config.toml
init_std_qkv = 0.0625
init_std_o = 0.0157
beta2 = 0.99
lr_head = 0.00865
warmup_steps = 200
batch_tokens = 16384
seq_len = 1024
steps = 7538
Each number is 128 + 24 x the weight over its row's rms, rounded and kept within 0 to 255. Layers, rows and columns count from 0. Numbers have three digits each. The size before them is the row's rms in percent of the matrix's.

# up: layer 4 MLP up, 256x64, rms 0.23, rows 171-255, columns 0-63
# down: layer 4 MLP down (transposed), 256x64, rms 0.225, rows 171-255, columns 0-63
up171 109:099104139084109095095142142139091119164122105130109113133189096148115135131126162132137068116123166148141175126119135116131129121139128144136122158157157170144152091125153139153176126113139108
down171 059:118133119115138138070125098118087142123136140197120124118148138115131080113133116119164105087098152100097155142129154134160123129166138126129155109129161078102115129167129139174135148120152117
up172 090:141179107109116129148127148123163170147137111132140133112087111130110096115125148127131122119110119130135156108117153178141129105179149169092148173125127134135113135117156133160175090146076094
down172 099:126138133116114173155091084104160093148127138073102101135101125142146164140150137151120075113152123148141121112103132109099140124145099070101123130159141122117110123149147145144076096116122125
up173 092:130163134143097159099173140126145118107180123168143137140125084171129152148123167132130102137132086084114131136161131140112096135106168115083103101094127102156133114140114091114141135138141148
down173 090:105121132146137127125167119150124129116153114141093133125106102166147148129148164156134080120082112105094173106146121177118146111121110122170123107114102138169093138126100107112185094146146129
up174 090:131129136182143120099147141101112140149118156091106140130118125140162097149134164154134147140153154097155121127137132115146086114143150080151168149166139165121149125080099100163130084111106126
down174 088:165133125119084109143115119085150124175111129112116076143145116126149146139133134134112141131156100157114118108183136129118095156120147183124125104138128119120111095119152121178120070084135129
up175 087:120132099129098143146143136134113106149149142099120159096115111129103158160140152115086110127084131169159147089126109130145128161156146134160146142111101114151113127112164151147171059143093139
down175 093:138121118155122153168101138115152167136134144175135169145167119145089160152153127180103081142129123158095184134127161141152114129141134160145118139152110129169130129125117159130107111104103131
up176 086:110137198153157144137098113130114078149133134150123124103124128136131086171157159091119129147129149122159180118138147147166143109132134120105078121116129095142106114107131127133159158094123097
down176 065:163117171154152130113153108125126139152118136152140158147092132110162128149138121131161152077130115087129158169146132138179122097127180126118182142118143130137157120162129117106088154124108107
up177 089:102150104088104128140142127157166125122092136151098133139118077096169092126116151117099126147154137127160134143108117131107092084158113140140140131160137134141159141136166129163129102172073124
down177 082:120117093129077064153075083090138140143111109127115136109095110105133119103137099128096107145103099109124134145109153102114118103096121147131122115103133113115141087089099111111108109099121096
up178 099:124167092127143137168158165132166165079130163082120137088142132124168123112097134128147127123171146128141149114141099127135123134110128141115126149083079099152152109114142113106117139176114143
down178 091:145106102127116127106113105074142143168123114139142172142115086101087168168144126134107125162118146119116117156097133125136112120100178144137156155116167095159123095131108132121143090147145092
up179 104:134134149143127142122123149107172113092158109126147168148133122081132110123169186093129138163125099161131121142150155109118142145119130112125117177124127103146150084139132148057108155148130137
down179 069:121161157145126159089145119102131127082136135169159135136097165091118097138133125103160126113129121103119111128121147115131144151137138138152171160090129072068144149150101139126092158151140128
up180 105:138153130145134130125159167149124092114125095122111121118137135157131152112095154133086135133139116156076161096180114161096156132134124099079150174103102142116097101107141101153127126159146110
down180 111:094094116129093134130133123121145090140099147104146121120136145095128124159154095108137147106156120106161141123105133095156129142153117099144084159099119087090190144133158084144136163109109135
up181 084:081120137103137160127109159158101144185144115136119105132127094166105098118131139152125135151162131141114139147121128111135160108188159146102118123089116141118143127082114187127108097140153142
down181 101:154123088102115113138154125118112137133135094105099089127114121138154119119147139113110082133147121107133091156119146148114121086109096151093111115166174111128064092101113105101147125116159168
up182 092:081112114132126131146132142120153110111181122143171136146103137145111143087159141155102144157175145139125161138106132192146143120140145129074125146123120129104099158146119108090102136152092144
down182 078:117171139174123149134127129142119121126117124137118123094056127139117115120136132139123138110143146128125128177122099131092155058121116096112143151124127104100136105157088125130067135090092132
up183 116:108164100132113097134132129138084118148137117100129120112170107106171127140109168118107123117156113169146107149157108184104138164114132078154098133111193122126128119100149105117121147138110118
down183 120:098127124119110136100108144136147161088104139175127139140132100129117104147129103126107152161108141095108110101103151127105151122146135160111095155155079125174108174105103123167154151106097163
up184 083:111151140164093105142140114096139128123098100095162098129099127145154119146163145095145129130100153106162152127113080138177124135129153115100093118172093125122121126127156137153121115106154185
down184 061:109154150138120135079138103119149137125178156199096111162128159117136120083163120091169149098102113088109138123126110110130132121158123109155152135135096132102114135163118133125105144136153107
up185 116:121095105130152116088111108116105166071133113109129118132105125104136125143125143134145096145166149107108140168122136166141117094134124145091200131141118152140108139179126154117100097160158133
down185 110:121154143125161141174134139149154148159157111135100113123109108128092178131080128074123099097150124146101117078121167107104107118141129099114115121145108141154136154118151121133083082125121128
up186 087:162130119154125130095096104119111112160121124131114136110095146104148095086108141115158147164133108115176141128168100160159110180122119108129171100129099125178111105145132152162100140148119115
down186 079:098127119157138153151140132128146169155144157150113166114117174117095161156109096156068135087131148095096109141132156109116102098104107142107148109131130083090153115124150115112110143123121107
up187 095:113116115099092120138180109124104154133110151076113105128114122141131102094119175109116139150134173107112099088129157087121073132102139132119123147126132128124163092122141103117135121144175168
down187 102:098069137125160122132108157134142157142126100101191086102119178118098140134130137096087120112141114163145122134094154132093168144109122132132096113103119101100104137116138143144144108161140133
up188 094:170134112146151120118109130129130114101162142136147107105093105115130159115164140098136096074106112097109123146118162149087115158134117140060144114138131084134171143127104083119135118160140121
down188 114:125128110088125067202148145089151098130144171151117102147135116129130132142110154125156110141121119141098102107088128166137126171097098127139134148132108134162139100132091110144138123099113147
up189 107:110111157140157142098105084151115140112150132102132124106105135132108097107115139106099125091119125124131112082158133170127150120129134088170183126167110160132131097141139185102166108116149120
down189 118:095148084119168102130148144117142129118098190112135124149128108123155153157125106156155107156150117156138129119117133122178113136133096150103077159092133097123135131159117118152097173104143151
up190 112:122121143122173138133134140129113112143125139107094132089134117142109115069139142145100129123118161135096157127085110160086133170112121148136168093108121149144123153180105111154124137185094107
down190 128:122180127069144116139111120151142098138136133095161114139091118118146130156135157112092114139186135113175111135106145091126173132152095129115125136127098095120135089108122119123150094125159162
up191 082:070134101154141113136138117126149139147154122094147101139133160090096156156158179099114124118143150137125150096157133169083086071125099126126141116136142108125151169133101112139128121123110116
down191 081:101162113134143142093121113172095162121158131181100130173112150129107143099163127150137113134123114123152112109147120123103165149167086129157144148103163098132078162122122152111134148157126135
up192 094:064131112123159137133119139106110129133122166148148136150130129139108137058089164107130142151086103123142155134124124127133099110103169158115134151148089153135076130150147103107108115146165132
down192 106:136137131105133146130121143122133084113186133103116092134097128157134129081115180123126117126123105178097109100123112128103094111121135149127106143134164087089108152149100111148127098124185143
up193 078:149080173099151146119132142112109138107134095145154116120178149122090136145118151110117167162162129086124112131122128132104146116123145136105157063151153141153124093141129145120067108136124131
down193 096:155158108134142136202105078108159128102106132123089133153129148143165133120124107149099094114107144162114130114119131116146127104113140130143121178110123129153143154061118168122124132106103109
up194 079:103106127101124107138123138097102121064116148151114092091111168114119132159108133121158117117131097120094121163091119120129109109107115087126104093146145146138140125114124194167149156163139146
down194 088:161131143145142087168079110096152145160070114112103145127101120124149135114163075133097087131129116149122127147132133106099136081110122141134125118159139131143114118112107148119119156106074097
up195 089:127135118143113118157138140100159112130163124161084104122103163103129122127108147149095143087124113159139111141125105125125159175105179089126170132091139178136125131091172117116113093121119114
down195 084:143125179109119184092141146164105159106136111139147159155130114116122152128155138114120098149061150093102137091137137138106120089138107146117170094150129117152131147133095148166113138131130130
up196 067:154113111107161123148109118093092125165141120179104116138116076123162145158107135100124181134119158107106141138154133107128129084145091151126133079117097125103119165166133160141116129122135104
down196 086:145160113146123133152118107150138143173101116166116143165119142151134146117160097128112117168119075137137138137111144090130158130140094133118139079162097110146157090092132103175166137115126103
up197 147:107150099141120115155134128132123111105132099128119129124157080115152108144123132134107117168135158151157185105127140156069079127142117128127101174118137178134114122068147140152147111145110149
down197 134:085097119085155118164129138095112100132097125096109110170116112150129152122097126126120116149144111182123118092131147128125120124079118120121094150104109106115152136152118109091115144135096194
up198 100:132116127154105169109163137114167133104129070124118162099129103134130142158122163115146144164151185096074133162126092103135125114104115112095134103121125122137146134157129105164137154114119093
down198 109:124121181127169112134132139156119139104095153116114143115077142144090136144159143130161076131096166157157118105103125117130157139152102139165125166116122127084094124121125142088141090140114144
up199 105:145140108132113068095150131127117131136129129156157102163099111075113139121148127150115122122126132145138119175105084149169148144173135130138128121120151128128074131080164128151079143152112135
down199 109:087138149098127152094103107110141151139136151179148150116173124101085124112131125139186149149146150121117161103128129120137117125075095108140125117140139158104155091151089150116129148166108119
up200 114:106137087133122112144122117130141132129137115148097144159067117134142117123101107114116103122152151156113128156127133147110154119131129165116143086070120120143091165159163113133121105202157100
down200 112:157138123140126112135087160158138143154122097108128164139150136128115153119140126105139182108155133139100147102149138107166108172147149123130100160146108092122127166175109079158124145119089094
up201 082:144123112157135105102116105105146108130149139081124112088088181130159141116128116100106164137153140137115111116160120137098138138127134113174184088100129134100143146143120159188102121141121108
down201 097:135132148115157149142129105127174089120114139155146153119136105119189182161165152146159116103112138079128131129086096142144112145145136145106112137128131130122109143095091170108103115170132115
up202 107:112151143088152115124185127175124114127099140106113120115159137113103098145151133107146124113162180102108125140166150130111129119102158104117137110146140149152120082124105153123075095150100162
down202 129:070134145148138129148184105084139120157124116128135095095144143114147120140112139145162088165126097151146125158150097105135076100137137111169152102123162131107127130151139132107168121142110106
up203 130:113166143123139125127136102122139135109197099100090159122098107151111138138170193129132114126145152090115100134102114127135072133143131143097129110142123128112150136163129120103079098157132127
down203 116:142105118146090126128093103121161164145139118128134116120096147134129133131116134173166122113078126142142147086173141141137127164138139159135146088111142102130088126090124183110149170115157093
up204 090:123146138094154113136134100142113104117120090119113110165143095121136129107163105120110117110132138146172114117128159115108137108109142114150137150104115085091136100105142173190092105178142172
down204 101:123133120124112168119146114117125103164110123129109094184143181147168175161114153093128117158130096135098108130142155144122135101110110136132126155141147137125141162158155125105145133148085187
up205 077:150147085157134129121148132138110151189154097126136163125087149120095122118129128138141101114131130135083183133138155125124112139092148105130126151079134157106111096094141118133136100101186120
down205 073:179149136121150122137087144127168122154098137145115148158140128175172161117172103123095118116135149134141172132132099103133129160118132094148136170149069130134135100131112165131114126110103110
up206 115:079140139119140119129149158181171123130160140149093125123118131149123133143163071120120160126111144131123116089145162112108130118086167134128131159104157115118144080087146117105138108154141164
down206 123:105080138137116106132147122094149135126113093192169150123154153142103134130104159172133136140184127170133127119167133130159138123141139120103127081121103131127138180119104149136116119088118130
up207 103:071118150136152107156096178146151121113109140113088128107143126123172136143101122112107143151094104133119175109134130122122130143117114104090131134151090170096085137132154173152093127151137126
down207 109:167117131106108115133159103113147090134149138142200103158098137140094138129135165159097127156149139172157084093126114135120134137158139157132149119116180114144137126121112077141143124125147121
up208 093:111102151122145105108170138112114118132162145143106118139108135146144079132119109124116142143157157149135085198119103135106100107123150131164088117141174138120126105082133132166090158150106128
down208 104:092142161113118144140118091131151117111105145112144143131173138129132134133141109129112108117064150119101095100122126151121139166168154122125124118079098145150096160088122135117188159148098150
up209 105:100096141112121128152113183153118109106145157100140122133137129101093142059175138145077138119142111127123109132104148094122110115153163096117145142109100110114097152100159141105157119137122094
down209 121:152158106128158185135113135113122058117101143126142122130126116123128135165087108156122111138130167106112125144122123137101139139140102103087132169170164112136142110102094099162107126092155150
up210 116:103105128094145085117112103112136129124147166147149150150123143138111139116104124130137092119092086124153147116153165146085152108157189108116174123140084144089134170097144105127136140136126111
down210 118:153144123103116130126152098091157145147107076073115114123128157100080099176114125174141109130082148134143131166139137142126146107096106130148141103121166155132112149120096109148151144151119119
up211 100:130169115136131080155151162150093108115130090113132135148155157137159110077118115085131126123111174122110137139112108116133132161159131138134138109169119156131091118145106151149133101147060124
down211 109:159113128132141176093110084116138121141138111147127107130106126111087155167133146143121117129134077097180129125142086145129107097101153145099156091078144121140118092104111118137171130116147134
up212 079:153190152141141117130125141088111095128140122107137190127155151134095148104103124103101149106134081149149152129112144092112151122090128135141141121089088116136129170158108152152121105126157140
down212 080:134136147160136115180108106102141131160084103135104173154134107148128138110150089131113086147147078133139131142136114092123136075093137123159126138156118134156141136134097118147140103076114095
up213 077:119120136108147129129135097129083133149120141177186124146113170167143132155116149126157137097140119106109113140117142124133143128133099119136166186105149084140124129186130121140091182128136111
down213 082:136133111100146124130127174132148096125120107082109136110148108073115126116135140131123123161109129153132122095164123164151123127106145134146068076146129157110130175099130124129191108152123156
up214 114:101123154151085101090125114100134153139127079108117164156158163121165139103161130109139155129159150118131113121116146087150079136124106099116166109132118130111175163122146145102161123128156114
down214 092:125119138133114110144124136109103148144150108110139123121169090123081143171145112091122076142102117145150175110073121126139160136119092129151117139149124087111103136164161135096159130171141107
up215 078:117157109141135107123109132110136131074066110134130126117147114129100129126121110076088167143136113155187103160120139132120141165116160144105109152120137111150141129101115127142163106144067109
down215 073:138118129149143123163084095132130124145116120088093145147113105193134158125154093172115093149133125154103119137105133137143184113168135131152153150153145119171116107118096134129101130102110101
up216 110:076132188127179149132152138079101149148109089134115122158149111118158110120170112136140145128115157143129138107144155087162139133095153111131111094137117128137150159163160147152104125121113113
down216 107:123094087141146115134126094075155184129145155192110174126116117078129130103161141125127123124148120139177125144154129111137150148127105180119118121166127103135147132116141095124137143144112120
up217 096:130126094093087155126122171143128153128136138126119145101126103186143172120108111150152129148145093120115073121123156101105168162093143135163141131125141166097150157129153111123114106164129148
down217 065:125141103119114146096118125110094161120129151167126129130130141153123142129117094122157124092132110068113092158113142113116147161129162132123180129116146084062134116162148104160092131157150133
up218 118:049119132149103137158144138132134124146120108146141110106117122101167128147155118117117112137115114156171117095137121125113101139122141133150114118106118166078127084103113167097177124145102175
down218 096:120115112106118094148136136100136127130092114174114125149125097134103105113074157175119095148119132152116126107144202160155103144085109165109141142116144126158137105082120128114116109137142118
up219 092:122135139131130130120127160108101095139115153146127121138111124159143099136163139121134141149137107150167149080164130154100143090177164056165129116104159118168134159106138144123138126110134086
down219 071:053135154120113108124155123096108111125138135164156104119119102137115099125101191148147097134151130118095107125129139149134116146141131093096109093080111157125134111100104095119124145089154142
up220 115:102126151138168137117114105119170123098138071102123125141162200120151121115105139137134142112129162115095109143097097124136111150132099139103154115092146145136134096150106120128147123192100131
down220 104:130124088124138142090079137080145130168099116149135122106138118145136120111102118151062122113148134135081163113115100135148150119131141107151126123144160089129127153117180097116114149164118166
up221 097:142096125117128091164091126168097154077147153107125136122114171143118109126155130117125155081124139121114123117136182098126147113187174158175110129119141119137121141117107101133160146117138126
down221 091:109122138073110140093102110141125115099126154108148116128130175163107099100120123155093118112139148120108125126095147095140155141198126099145116127175128069147133106131141162118121156112131131
up222 117:104123137108137098133150159129161129140124140139108164128088103135081163106152164076088147110109151104099163100139121107126089102150153169110144129147092135160120145094115112104123095140136135
down222 136:116158083118137128108089119117113137097108130143116120107175137080122094159121090145135147163141149120124075121125127139151135146115120130196084117087137161115109108100111149162143122120149140
up223 088:098107115116138133103138170158097159140136123126104126151152100158084120110123139120067146126152137189117150091136162157111148122145113118125097150085141141148155091139123096122116172123123150
down223 094:107144123164122152134167077104127117164140113111089126152142123147128134127116156154120121115113113174143122154118139158126133080146134092111160127108180144101187083142109109124138118093106149
up224 081:128097125142077139141107175139148139113143097105108131118174114083162110164109125159083148146123122103146131137101130169104057096142116143160112132113143153130129113128142135147096135125154117
down224 086:130149086166123123178065103127172145163080113129127136149119145162154129118151094159109114130146120159131156146100136140126149089125125136131115128153118122167129083131105166141111120098098126
up225 081:098177168130119190155136109171099101183160078127107093172129126139146128146145091102161142154137131159135126128116145107129122114116117133096126127110128125115159133122149144110160154112133143
down225 098:118127125103165151146109109125151099178105127092129110156129149132160130132122070119071105137173137130169102125129164108119089141144103118123109107137151079144147137094141165117146116105115125
up226 117:111128085144147112141104123149124164099122157118115157147137136124083144145165149137121170125161131074141120134144151133134130115115138150108159068089078154123090117111118095123079133137142143
down226 109:107126141133160127174159117138167166117140168105086124077126159127122110152114112145132082131141143155128066112107122153152089140160096107130118151122132120156121153153164144151143098138124115
up227 104:131137133150152114161126097116133147119149140146138113137147095106123110168082156149148098149062118073093181135166132116135119161157110099116108126095105130107134116112102116139106115163128139
down227 100:139139184094098110126115087173115159126126156102138143121117135113116118141147095176088153157140132162103134130090135122082132114091112103129122095142084104129145081146149143120117117097123123
up228 108:127119105116081152130127169092126142135172127167113120127163125145157123157165113121146099158145153172160136139099196089122139130169148104126141089099157125144112131141115108128138103139119133
down228 064:141141124128113147099099121089100144119159165195149133132141166132128120107166096117156133100135142094154122184125150100136145140167147103125180136112144118085114119148127142138104166143132121
up229 111:122140155094095118115082142125120128157143088149120132117129130135166102114145201152108123103146157124096100129169105195164111109146150104106126116128098113108150126130136116115118161157122134
down229 119:168131156118154130149146090139153095106124143134096097125102110146083119111128092116142120134084137129095136111096166136119095152125119160177164129148152140149114092081126106124121099118138171
up230 104:118136117148101163152093142150170119084129101096118166085125109091116141129141180104114119133112138152151153126136124159113129136171120117119124138150081159173113129079164108133119134138098134
down230 131:111150139101135101139114163140152157128127146109147152125129131121119138175137112142125104164155155144121105111077134141189108149114142110140109116140117112195132146112166172129150179120104158
up231 089:140152133147162108136170120159090144122094122157157122123106138103157115149109133148123150106157121158127153131120083138120084109159117144149145090126141109155088155133127074131120085165112088
down231 086:096142160108106146101118108067133151147122153155057133105157173131117137130108090172128124085151107130084146155137147149150099128158152121120118124123134121128149094125125131092123142133150143
up232 086:109152135144085133132128148107115132113143123125091162163153166162078114090131136124136148107125143122163172139136127208156127121075103136153090141143125125118146148134134124102114145144129100
down232 096:180109169104125091111119095105142107142127145113111157134155106109143134121183113148111134160141148067128086148130139134102106118107168105071144123102130102111124143125135097113149140146120099
up233 113:162113103126195161134122129112136159096098116136147140102156070110107096122126116116130149083122113129130157153126141136105146160128136150165208120129106135136102113129091138115124129144124123
down233 100:161102125160139118148163155120143167144144099122119167100135100159143146119138114101122148121146135117113148113191096145115105158117106139125129123108137135102129129126067069141102175157103121
up234 097:105107092107109141151098127097130066138171107174133088125123137115143117135092142101138088146127135073142152110181127167121124115130129169123138161113138146124114138111118079135138120132132154
down234 103:099156124133132120087147125133135090098108145136111159107155100200111138143205146121102115099132152133108139135117108108113155133172086115168121117127133106135104123145162153139145127122145113
up235 102:107139128117160141150148115118142134101156159148122081072088124105120090153103114131145121124141141079145148131123145177134127127120126099135162134137098165154112125147103131141103064128120174
down235 085:161127122165135145113087126092138111131127090128147130117090170157115078111123127135147141167142147081189126136133105166105106133105161100113135147171124150138126111154121100114130141131111085
up236 106:141121119134123140125140107120082115123173135113168131111105110113175102142161086106145126167130133161143171072108168143142126130186126132138116114141152120188134140132108112120102134136115097
down236 074:159128154143129143102135082123076138106161132142165134125102136104155093126127074091156147117136137097144147126116139128162118137194130127112158139116133100131113146155106098159090135158125095
up237 084:143127134136115137168130130144110157148118126158105114135115119109127105110117136092087143122105120151175140137128122117135124174158146135136126131164156155067182089145087087090095109129094110
down237 087:136136171172142111144102135144109160172130164139086127155093077130153141129102128129178135137144123185155103089120110139132135128097175144118140141165128123141121133114118137111151176128121141
up238 092:106158128142140165124108145112108093113111150145137110126133164093153114159159148154074146122112156071114072121159121118127124161103151146141099140147130126094152148124155097103107148148163131
down238 086:142087153166126135111142092110116147156130139106169113128132126113142103110122099137150138113089099128144169157183111095125129087136139086150099125113126150138113149120102142146101165186094127
up239 107:153091149158130102120134112128153141093083133128109165139135134124102083102143140090188122067117125146091135125132101115101146141101091141107140113129106132132100115130125151103128119188107133
down239 115:147119132143111112114134159183165135094134123104125127133062121165152183120130114107112111136121164118127110139115161145128122153163162163113156092091100121166110106163115147127128114119150151
up240 139:128155138107130146123146115120102172146160165113138112142132164119096129105180142141123140144161131138135145127164126166135090133112104122099204094136147128157090144105157102101126107151138157
down240 139:143172122139176161112127127121140090133120131094095154125105089133146125154159134106082084079111121148092093133130140147120097152152121119134156089104155138135111115103123110123100097164143107
up241 131:111098119123133163134163135115120070129134164119125160117109137117101114154145131115079089111153109112133132152125128120161106095108128125130149109114133117165142179092145149170144120192166125
down241 121:153109176132172176121125130161120115101138136087088107090132122154138135104143167136142061126105118162130093143110109179098134114151138127138124123092145136113123118114150123122103093160125130
up242 087:111122100138062148137156173122099112141102099082134143146120124079114149116089140140078120122138149120142115102130163123100118121136129117151104084125097122123104107081155126117121100111095107
down242 088:168132125149116109161094109120148123152090127147102146150142115151167137125152093161074077125133129167138129150132126114121133131143104127148129138159147130187127083125113148139119113065134106
up243 101:145155100115173168125131156160091135184124123110150114086148135161112155143139169137135149162105125143146130145122154183090112111130118118143135095151100114129142122128102110150095141156090105
down243 076:166164147141162148104135113129097134140122149160131148109133163138106120127120131107143155100120137097100129168125143152091111092152139112117188122105121101072133116171125128149083154140102093
up244 100:132155136184141104139150126174157094134134116092123112140126094134095145159109125095109155115112119154108119102100131092101099116108078110155125123113190100130121147118119107115138146134103081
down244 073:169162133136136128102108108144108135123118123145113123119122132094095105154106104134148184078120128101112104157127135122113132100134164104155167143116170083085117127156090123171111136157125094
up245 094:112172143158152105131148111095148153138122122090107146135143146120146144123124096121116111106158100097125081088149083143119095094098131114133149096120133113111127196155143104115124128168124165
down245 096:146145130151094141153117090174127151124138173114131110160165127126137123170157074119111111134131152154100118118113145081099128134184125130137119133133130087105138075125100149163105154113116133
up246 099:089113115163135079128149093183163133133155139121101132134127147154124144102152144092131164138150134095087102110109102147131152098154145082127173100131129149159126144129140162125141119157156125
down246 115:223133119133122110122148122135104145136138113124138125148124122105103126138099145167144156096108124184110115088120136141087143132117141141099104180120142109100135151111163131124146094109111096
up247 136:130180099140119143129128131084151141163116115144116139099132162154132085063090163094071149124140177121108099125149101132160122139107125111110140126109116135126122109125122100108158157148126122
down247 129:101138119142147106134135096124132152154159125189106186140107083081141102130133123135125132130107111147126113112169147172133141107088133161148148111109126176135153136077152100109128123141140113
up248 112:118111126116178144173157132125121131103115123135109144083116149120115117083167135129108130113110112121148125141081137149158116187142177136139147093068130139114125094112118108168117159135129104
down248 124:142133156145089084081122127119122129105170143146165150132119142092128107115135093162114119132131128102143106150151117096081089114070136124082136124121118111109110162156130149087150150124106106
up249 120:101151122142149109157147068118156140112147137124130113105150164123140141121154123079112099143105128149082116107134104118124149138086102118140182137112103181078151148129134140155136123158130095
down249 108:161135123164152140091115140163153132103133135096107140137098134148130152198129122140143071103127111163128106127116131129114127151182105150197105133138128105141115120157152127125119131106111163
up250 098:105104132097098135123173135141157114107102118091155112114147075182114128161145128097107128107125107134126140086127123114158111126100090130112099161147123138104157119094156159093106108094152138
down250 078:128136145137122145088160127156118155098109131117165132137124123140124103141146087095164164087116125084142148146131127105165132104135131137137156125157159120057148179129150137138116152146176120
up251 084:122095092138125102131085122084124166170137117113165144149115140132109155120145133121168119121151149087136152117092105140084116095151115194090131110138112104103139131118118125114136100157134165
down251 085:130134119131128102141121122088119171149118103156181137158115188139100149117148120127139130095146136058147137173112121130090127113150137165079143121120136089077136132114141123120112116136123130
up252 093:069160147111147164096123124168173117136114106145108110141121096154134119127115155085151096151130149124102131132124187136101140129172124132108135114135135112126106129105117160102100136153188116
down252 100:153150145104111096127141145141131104132119110127133135126130087093135111195120128133159150193125141119153138136137147128094135112083078125121103140122156136074110123110118115150138134082080139
up253 094:139134141165112121111113134113090160132134122165126166127089138080117127129156130116072136147131151159134109137120151108149120121124143100148138131122123153145142162067079135127164090133067120
down253 104:121132124117165155183111148148164085126144143113133133139109108151190155130121166143122090107152110109119160132126117154116142158166127142152127138137096136183118113168143114129125145138182114
up254 089:130113091122096162123104152086113097109118102118089181134113102135126115097161129086105134097143100126141168160125158171143112130119119149118130135110147156143149105125125082140155107123087160
down254 092:158152097135094127173128099118126147149108130110157122166111188140150141185140123157129110134125128134148095124122126144140107166122115168086125124108131093173128095147146152147095145099098119
up255 089:095129091119147113118141122157158145072142095144108118161162122112165140164138128117118107074137118091126083118141117150172137150108130167163106144114119100127132134141141131149153148163177137
down255 079:137106126163137138126155142162122115125109111141065114140115099113166083141181128075104136147112112090129087152154144105136141141104125133144150147110121123102153108151173132140113153082138148